Each number is 500 + 50 x the weight over the matrix's rms, rounded and kept within 0 to 999. Layers, rows and columns count from 0. Numbers have three digits each.

# layer 5 MLP up, 2560x640, rms 0.296, rows 1069-1118, columns 448-511
517533429636530517526583476493404533444534444440574520497514514501537522537494485514527527474503547537480495466437484570483467518485472509502499476587499384535443547512512464468512452543455522
492601421525506532441484585429544465477532509454384465489455626485487569450537394494489509454600529586520641631490536475389536541458464437460487501498481440477465508542472500389511534557364472
465472577552524466506483515371510527498556496506571532562565405514481499554501567522539562517482466471466511485454448464427485590595580454492497518514467453558482563526515449549578426528377410
491577515535469422527530550431413498541526470504499564502472551507449574492549488462513470546498516551456494520504504549494474529539575476519563442576564485510557524503451548499471471576522581
465460438501452549440488508400475494500443581552515502475529479377505562452530550491528520448468439553508546450542482526543500471507440454484497500476417496477424489574562471411474485513513496
543478496587493398478567581473496439572543594477547506552490513381583512492429482496427538385496396515504588539315455530442410447454393408491534479430553506498513598546501482530522458448497369
429549432520522469535550508530527470489493517574471566477646476563432513585496539487433497534483464452544497577603474535460495457487548468570411525530468484437433462511511542518484538423536552
540464557539542535421540397551492461345534468614494505544456491484580472533506549316540544548529465559502599555503566511426610572569549568488453535490480612517531459550517513543506457488476322
551538487535483530430612410478543490483614365512503550464474551515476570451524404506531475553553503457510488457530515513528478596346456520447405523628587492514521527472556473511525517496516470
533502430455519452577405432523458470477453444608508594544451499565456571445485465391471435407435467421619475531461490469460497524477566464496562476550468458546453517492591479527621463508580466
504458513456497492388525504440584461535422508444496512417433543518580432563448484459552485491446442382509523484506506541533558469482459501513504527609598504614579529347516519518556527428494558
536463548543554493483441530506503443591370535487512476444568489524560474455521405412469476458554469515551476436454474530545422569437535503500564502464522570411417542501455504504514519474390358
570534544466399419440444522441576491570598483567434507613476542486426478428549547503485515521422547511616448470542627503546568450481614522466388394420551544514489483483571484491582502514462570
471433503440535478479419453433530469526491403463484488443440474459553545471570484550476510504540553630510463505574536571495530432461539491502540519516488440432537477462526419450456548451562568
493497465526448417449445528436481546574558520414543491475480482477518544478452444498386431502548518497517471411515479498478529443495446462492551459569451531537461447486527465514520564576477470
475465471445557425531501397530523518565512541545498464505469528510504553544450498421512561532581547561517551502497520505513582461552506427481489547434540448523490559517468480459440512638543611
518501419497572507517501540466476472530546526519484532485432573607521484511535483451537542524444503407496535500511454497499503509476635449439530416555507500488420498524510487452444455429496508
529510443490454478562498495534540486482468492488517539404474498511495629395481462435457489483460531504536439529508531488462580508448466609517494499478497508505529478420496465448567488520525336
482521535518535553504544510467424411469503442501524498596548511407495414496518499573448521504526460586542512547481511512535403553496488492523496494614534548497496485531531504537506562563507578
555482519538470591511499512428486548529454509481483490509437527486554551541411478562527431489486443510480475508522493507492529480461565498478437463532532491483513482518460487586412550424464530
547585466492483532462512462523543485444520444509529533496392495556636536465385551505472544510504520532488484495541582490551589461529499462442489455532475481463515563442493450505528532530465409
575455531455496435433543495426447529445546481579545489431484495532464619418511459561526444558524482500507507498552408565526503444445581569422492457549502476393521451551395521550544502510449474
419474492590498503521469449475460464479550489497437538432518561622435430531557580480490521418460450493474490399458452557473544507489390493520586512466453449500506564595490447505480387545536611
477553485599510522514529470423541427525488491493534524490464525503573510463490582546505550515495542463479485511531520510433526395494490487539511384543471556531505408469457514526540530423444487
497469438534469511541443465478576597480458471473488579467532584465588473479452474419519511466504488550536465531514568520548655461582546540479557495467535502504532473510516486507532542509540463
540515444572480538492563530504441553556524550393576489511437498516522485549494497453491513486511551555477437554514505503441408435506510467485506430550511534559497564569484500509517512499532558
583485458570616497469481495568531479499541526505531455496439436457470540503564535534564468495527516466423464463437538496492490532386482510516397469427412458541550542480489567452530492451502540
557510522472500484536498475369503483537545613505575576588559506396445445621473520505562512564510477506447535429340396423535555449463551499542547463547552516528481549502543489481522541486440400
480475423535446559477443583570417481416530479420493557525535564479464487507485462473558504463494471448439569529485508536529496497571518415481521503614554465454481470441505551491485498544561413
487503554636463510436531576436504526521546473544468499491476521545395475424486445494528497516417443491489616505507442580559480506597488522537473532541475515535496406450518553493605531558452435
498537446473549474542507541483522539586535489532519465514517549417453483460465622547522489416550550502519440495431449502513635450494558560549479468504551439513496529501519462523480494410515524
513499511515512533576483510463509526437514519386489537474481448549541538564396500507527451573595546425518571503584456530547522510494451471487498541470491494528508510476498454509428457508531425
542476497425415480572511437489468471457515482541508498537492431450529486471429511530488441529445537533524494430531504479497469571441525510452453399515376500529549496495465497379475553532394478
544514578597461471552519438522420424559475535478523508464457538579433516432470470480466469629532499516568516506486512354499596541517524393526467419498520425525461467519542520444505502570520598
466572520486587469510514475427419489551482474458548550528482555455451467499491461415473493483446510518522527472535539445522496518463535604531575400518464534542447471516522476441553543504522486
610486502568456506584455419521429531602522530463505538483451348547446586500463518527577603482491544499530510564504563477502579375499486369486561478493423607416507466644423395548448516481386476
537492573489469431571437476647532485528516453494487450497512562531513488494567516530513542509569451528520389441484508516441480516472417416537462573539490531452570540527430521545577488499521566
474455552491500419530491437580509465473516469508446390450537504514489542396490550407443542574529581528517510477483529448525545522582526393584510529515480468533530543473491504551524569536474471
446495528473472487513477520533530524511525502443502435434420520505453479436462502541551488596509562435520520526529510542481518482570478504488507586515400489464496542522469554521504483540433512
548460475554514528560516527558496509545527547453489504397508537461503465472482462559497459522454461537493476418490502537535547507535511392444502514605529564579409573657525424501511502494479419
473548477615448657499401586504484466423385511470654473549420485480417412483542550546500531536469537508445489468501526464479426578480445373493468462487614411533534491536468544484454464474473517
466584476516398464540549490497480514439486524558454485462482558528546465460464457396574519500585527479490449489453463485536501399464537496506560465546492454483492464502516543598475581469531477
531438611449517480501503464437537446475450528499528516439504573533583510453528433477487505451484453555507443528496497500494574527532499556485488468512579364410574475463583581543512462465487410
608445456497455415570519506549532565609464450470460414495473451507489474450514516550488617509472476544524542532465473431481477515442492522536548484555537558515527527513436465485555441471556508
556521564515520504536501550448520654521531490531535401475466564492457454472430555452592478467573488470498490525585527583491486497399471473534479481526457461461500559465553540438563519566529516
515491519560437435583550463500489531414493570515533605486549580461514484537561495482575500415499478569532443462374541507485543503433492562492479489574404409432443460428462554608532436475448529
434518514482494535568588499455550500513511531442518591513519612443498569541468551492547461417539500423423551457508535576560493446537428551507475569479499456360451474490509539473568484546427521
540374594466456456478553538507511551363541541480485405533515536585533539522512384492523548551387549496537458493498589473542493483490460510504433503509486489403486512395509525461559516536472484
519472492363538456552483540504406548430546518493556522611446482539599511504476511471420531483468546508510507465549529501551443479495517495435523445584573460574525549535508530444567541555424399
561514545520439451493522527591504513535544469503573509502428581519539455542588536616482505409535469430410557526554487493498505464445521446509414537515462473479541464522493474534459459538510574
# layer 5 MLP down (transposed), 2560x640, rms 0.217, rows 1069-1118, columns 448-511
448458485524532490617546470491531618468460465466449483467547464453582550487475496470458690466470501494600539537575521533481486543511492450514527481556530386460588396538542590448494409409446471
505539504526548452523558475510577588538364411506527412537443480511460366524534419546441531545519549386550437498471459522530587599543455466439556547535523555510387389511497549589491535524521518
563489512490509524477568551537481502512507522495426576580449474528528578649523445473462474501421444521493563567529426495436415591468518464520437504544482567514462561526472520452451420532584445
495540491515512357440500457509466500476495454524486459484466451568458541526514464443442476502531588483523546468474502576463496525506410547545568504580473600521561536484464463500565548582535623
559429457420536524467482403489551571437462540513459500398544618493415460574426582568524535575503513522505509527453467532524540509604467481471505462354530558513410476458482446542478500447445512
523381465543501548553519381494439615543533465489648587515575444473558435533491472425493468463482512482460447392509534539421533342459469458505610506432485492450440558542515513430503483453494506
519417491472507541546548567459456588514517410472479560574414578445509495475465524511534554397424511489447525495498531477559444429456562507527466601431533446517548548529495544448521441520552538
453490555455554553446544463535475583481545558406439534518465473519465467516467461522479561464531576553570483481387400479498566499414470488517431475449469503461558499473495472527492492453511457
563447516467567470505486527570522446429378502501558444505372541540456512482505471497578458533409518556530546590462555436475489509505490581366541404450463534527509442544385476551542499473469450
483530533430433463507502502513409538548525576501464454444399491590495510503505540453535515387481531498523596474590501604511569494442539480546603491444470534548523537483517479575502463466527561
611506378503445496511394477570479469502451453487426506450547503515534476472434514471498585593464551501498599504529544485506478527565566540506492388468443594507614432538461456536471476547521508
536429545515572437497500501505516440468461444407444537525551492474533422552466509462534543538541495433495390426455435412490448482564475517517450573514545426550493521536514469531506494418524512
495503499511444505394416580443463500539523493581546512492492479585519515491514460439365444483492437596484484517502512513528448493469449558536458504453446523486538449590489479433528541554512560
504506507494533491518463505420555462540407489516459462535496427382480456518528448436543504442522475432541416512516543545541544517431459520477554479531444552537546410570560540460537531426436519
505577529492514439506482457506480386480478527447522452431506560593442498649490437497477598499456482539487454479472556492425496510504470446500494487452512471535528498473495495357530515543420461
520472535448499512513424522458548486511534428404514453526463545474507516488454496455494598443460459464529495479446586455588506556442431492466474478487509492479489449635507443461541512566501503
546602471433540486445451521445549465443508515511542562522523533465481578509472498495487535558513490428413547387488628437564544447483477415507526454533420522477493508443506458543514495516581525
466402504494478518499506472501475534461508462508512393521471575514475498487540460560464489528647580569383422577527495493532485575582448598449453540554442463436549525430513497479528423422462448
608549593570469558453419531545567467591544427541557455488516433583469542455581483500473451499496502512449537551499514512382459522530470415512537509496556533480502430575466534465482610535466500
535499406465646474542547492467525541537419414463467483452472500528530420486531400443482512582534450488437450522522571443520427447474453440402495490496507555439483479466515472499483563479486509
484519539494540554550499538573471509562455574451507489533433509445478523569410553435509333547460404513477449471529447436469547554553528422503434430519485474549523598445480506427449490474504539
561526510497438545450529497553520487447470559436479500458454410440533421613530496462514604539548503523493505533417501475489541417502497417489532443481442517492555490625554538517517404488469536
443500437423486491632476408437512483489483513495485564536493548480520458530555488562462504652561505499441565482480536536520595488543512466472507507576478475526516514522486537503472469457623471
484412532518517476502430534510471499526537485499500449528538499478556528484475511448544510427518453427492428503486507488495457468470437489432591442554554559501531433475494507457526503530517551
523513574482550440493570508476481515514561491514508382409396537536552566518489516558614542439552496534567481537500419527438454491452567414534472516508525504484527537546448496452568511472504504
449460506482378464470457565478484465407495469491551496501486532467528482539481456493518518558509478556525474469501522530501464478515520616522536571511434450480477444450441418418489571430447442
567437382461619438486512432472552451532569429468549497527501531487520481577524581487451486439491446584481469507469415501560457540583493515513504498523496512575590483531399519471458561437422555
525510457554440492546575525550529516606511556519558503406500544442443501480517439502513568427460481439448567486489538483592555518432509555561561482487535596534497500490459529524630472412526530
447458581463518476529438536527546612402535480464518499477456511502501522435461417540416549472541536469449469515483524594495509507560508485624500426543573451503480417578521500548537488421439511
482542503450516488535549481442514416440489554517627433492548476539432530513513455429567464485472462463517483524411499518576419510451576492547467494513504571449515495462571552490578535520481461
432480429479442538546492458450504525465455461487445521450454482541547532512558576435620407518539473466504554505442555512521449536461410606518501500544478486507432551507452457515489536533514422
449429467509407618531521431436619579498465494516502356499500469488416468468420483531543511502529460550461431495601439563462582408481486416521532456451441482475526396533464541481489378522494514
592537455520506557455549459512506537468483583495462419433470497501449422488457458482430482544488425502479579488497475514479486576444548508510465494539449566481499498556465534434510491416444504
560588473582432494508505507498515536415434406608489454422512513559402571541508518449521537559591479543484494547515412534506567490520485476534503370504591506481435407508503577519498444533564465
498519513487494504604554546526391492565582517449517431513503539498418534457543442442419515535480526510524568506441559472470535413503466465511501498434500503498446485500593455527390543568539483
538464606526562465574519459431494497509614529513506423479389398535497471493436532463515483494638481387536477494525468474636527474484421548519473461563506463537463565481466469499449536492463520
434473505467540455455468386404429568554426507455502415519499556503446451489513545551452470514493537480476558530519511499540500506534435535532468487505522475543625509494629482538586479529510492
462495366485479536582577367524549485566560488490502459521546500446542507497554533555452292466553456503492545562429429496478527437543572484558445480411536509488524624534498478440472491533465480
462587488508522469510429508466535482515504470499566474525495562471396429495507471442545429532392501553539577511422529465551485520549475516524514477440503411409471609498510454444488551541563513
485484508541483487416495524447507545495539528529467519481484578493535453573624507428494416439519498609493527440575354454542599474541510562473544431466537423620447507525603405527487498503484637
510597550557504470471433523607459557563478478516512411496469539411518507572532549486460525482550401475439480460496584465457508501506484436402527553504430477569465485422437472493525453623499489
464430541450501484536394529552401493597486517440481479475516493484518525445493456527528432478394596530472571399457403496500584378445492457500487445421528483462441554501468453446532513460536517
513439478513484531467555482502512536476453567490533461517556458511495501465582517440530443500565507423457573544414542537462424456524515532528509496513548524512568486437533564487538482526519515
489427432503541395479577547573538410547458466436560522461449495430523486444462421461471611470521499530539534443434421422470519472531518540502499524566486510508435481497521556538609413475546461
466591474504413485536512475593493415456412442531458456482519531521574441473462551536574459482484517395477503533515456405491483539509492479599519517513507516574553530550526551477487509476443679
442336539450459502512489535543522432552590540417524484526588606494454605378550472527550490533524500559411494536435489536494502514392524493502462477519447536483544558453486621601501523514389458
493485529439460463483443517489454445480585465499503558523328518499404465626429470522529477480452503447514446521498466556507538599531549466533429526464571631536512498545541541502473534472569504
446538586512473442542504489350479454464455549466582533455430508523470474542534505466648411487486476609540514532510422586490493543526514449520492473601532480460493561499495498489489475542561457
533579451539467514509492540511573438551476458432469479503563382509393498488464490493544487454473473489495528428517590511456481487581610447463531400540484525612482493568511528459546540503543503
494475529583574514538490454510449461492445469485556538454516496493447496513468444505502426561518508413445583515389512552498357527582530423534494577450511512431451427510512512493435539487461531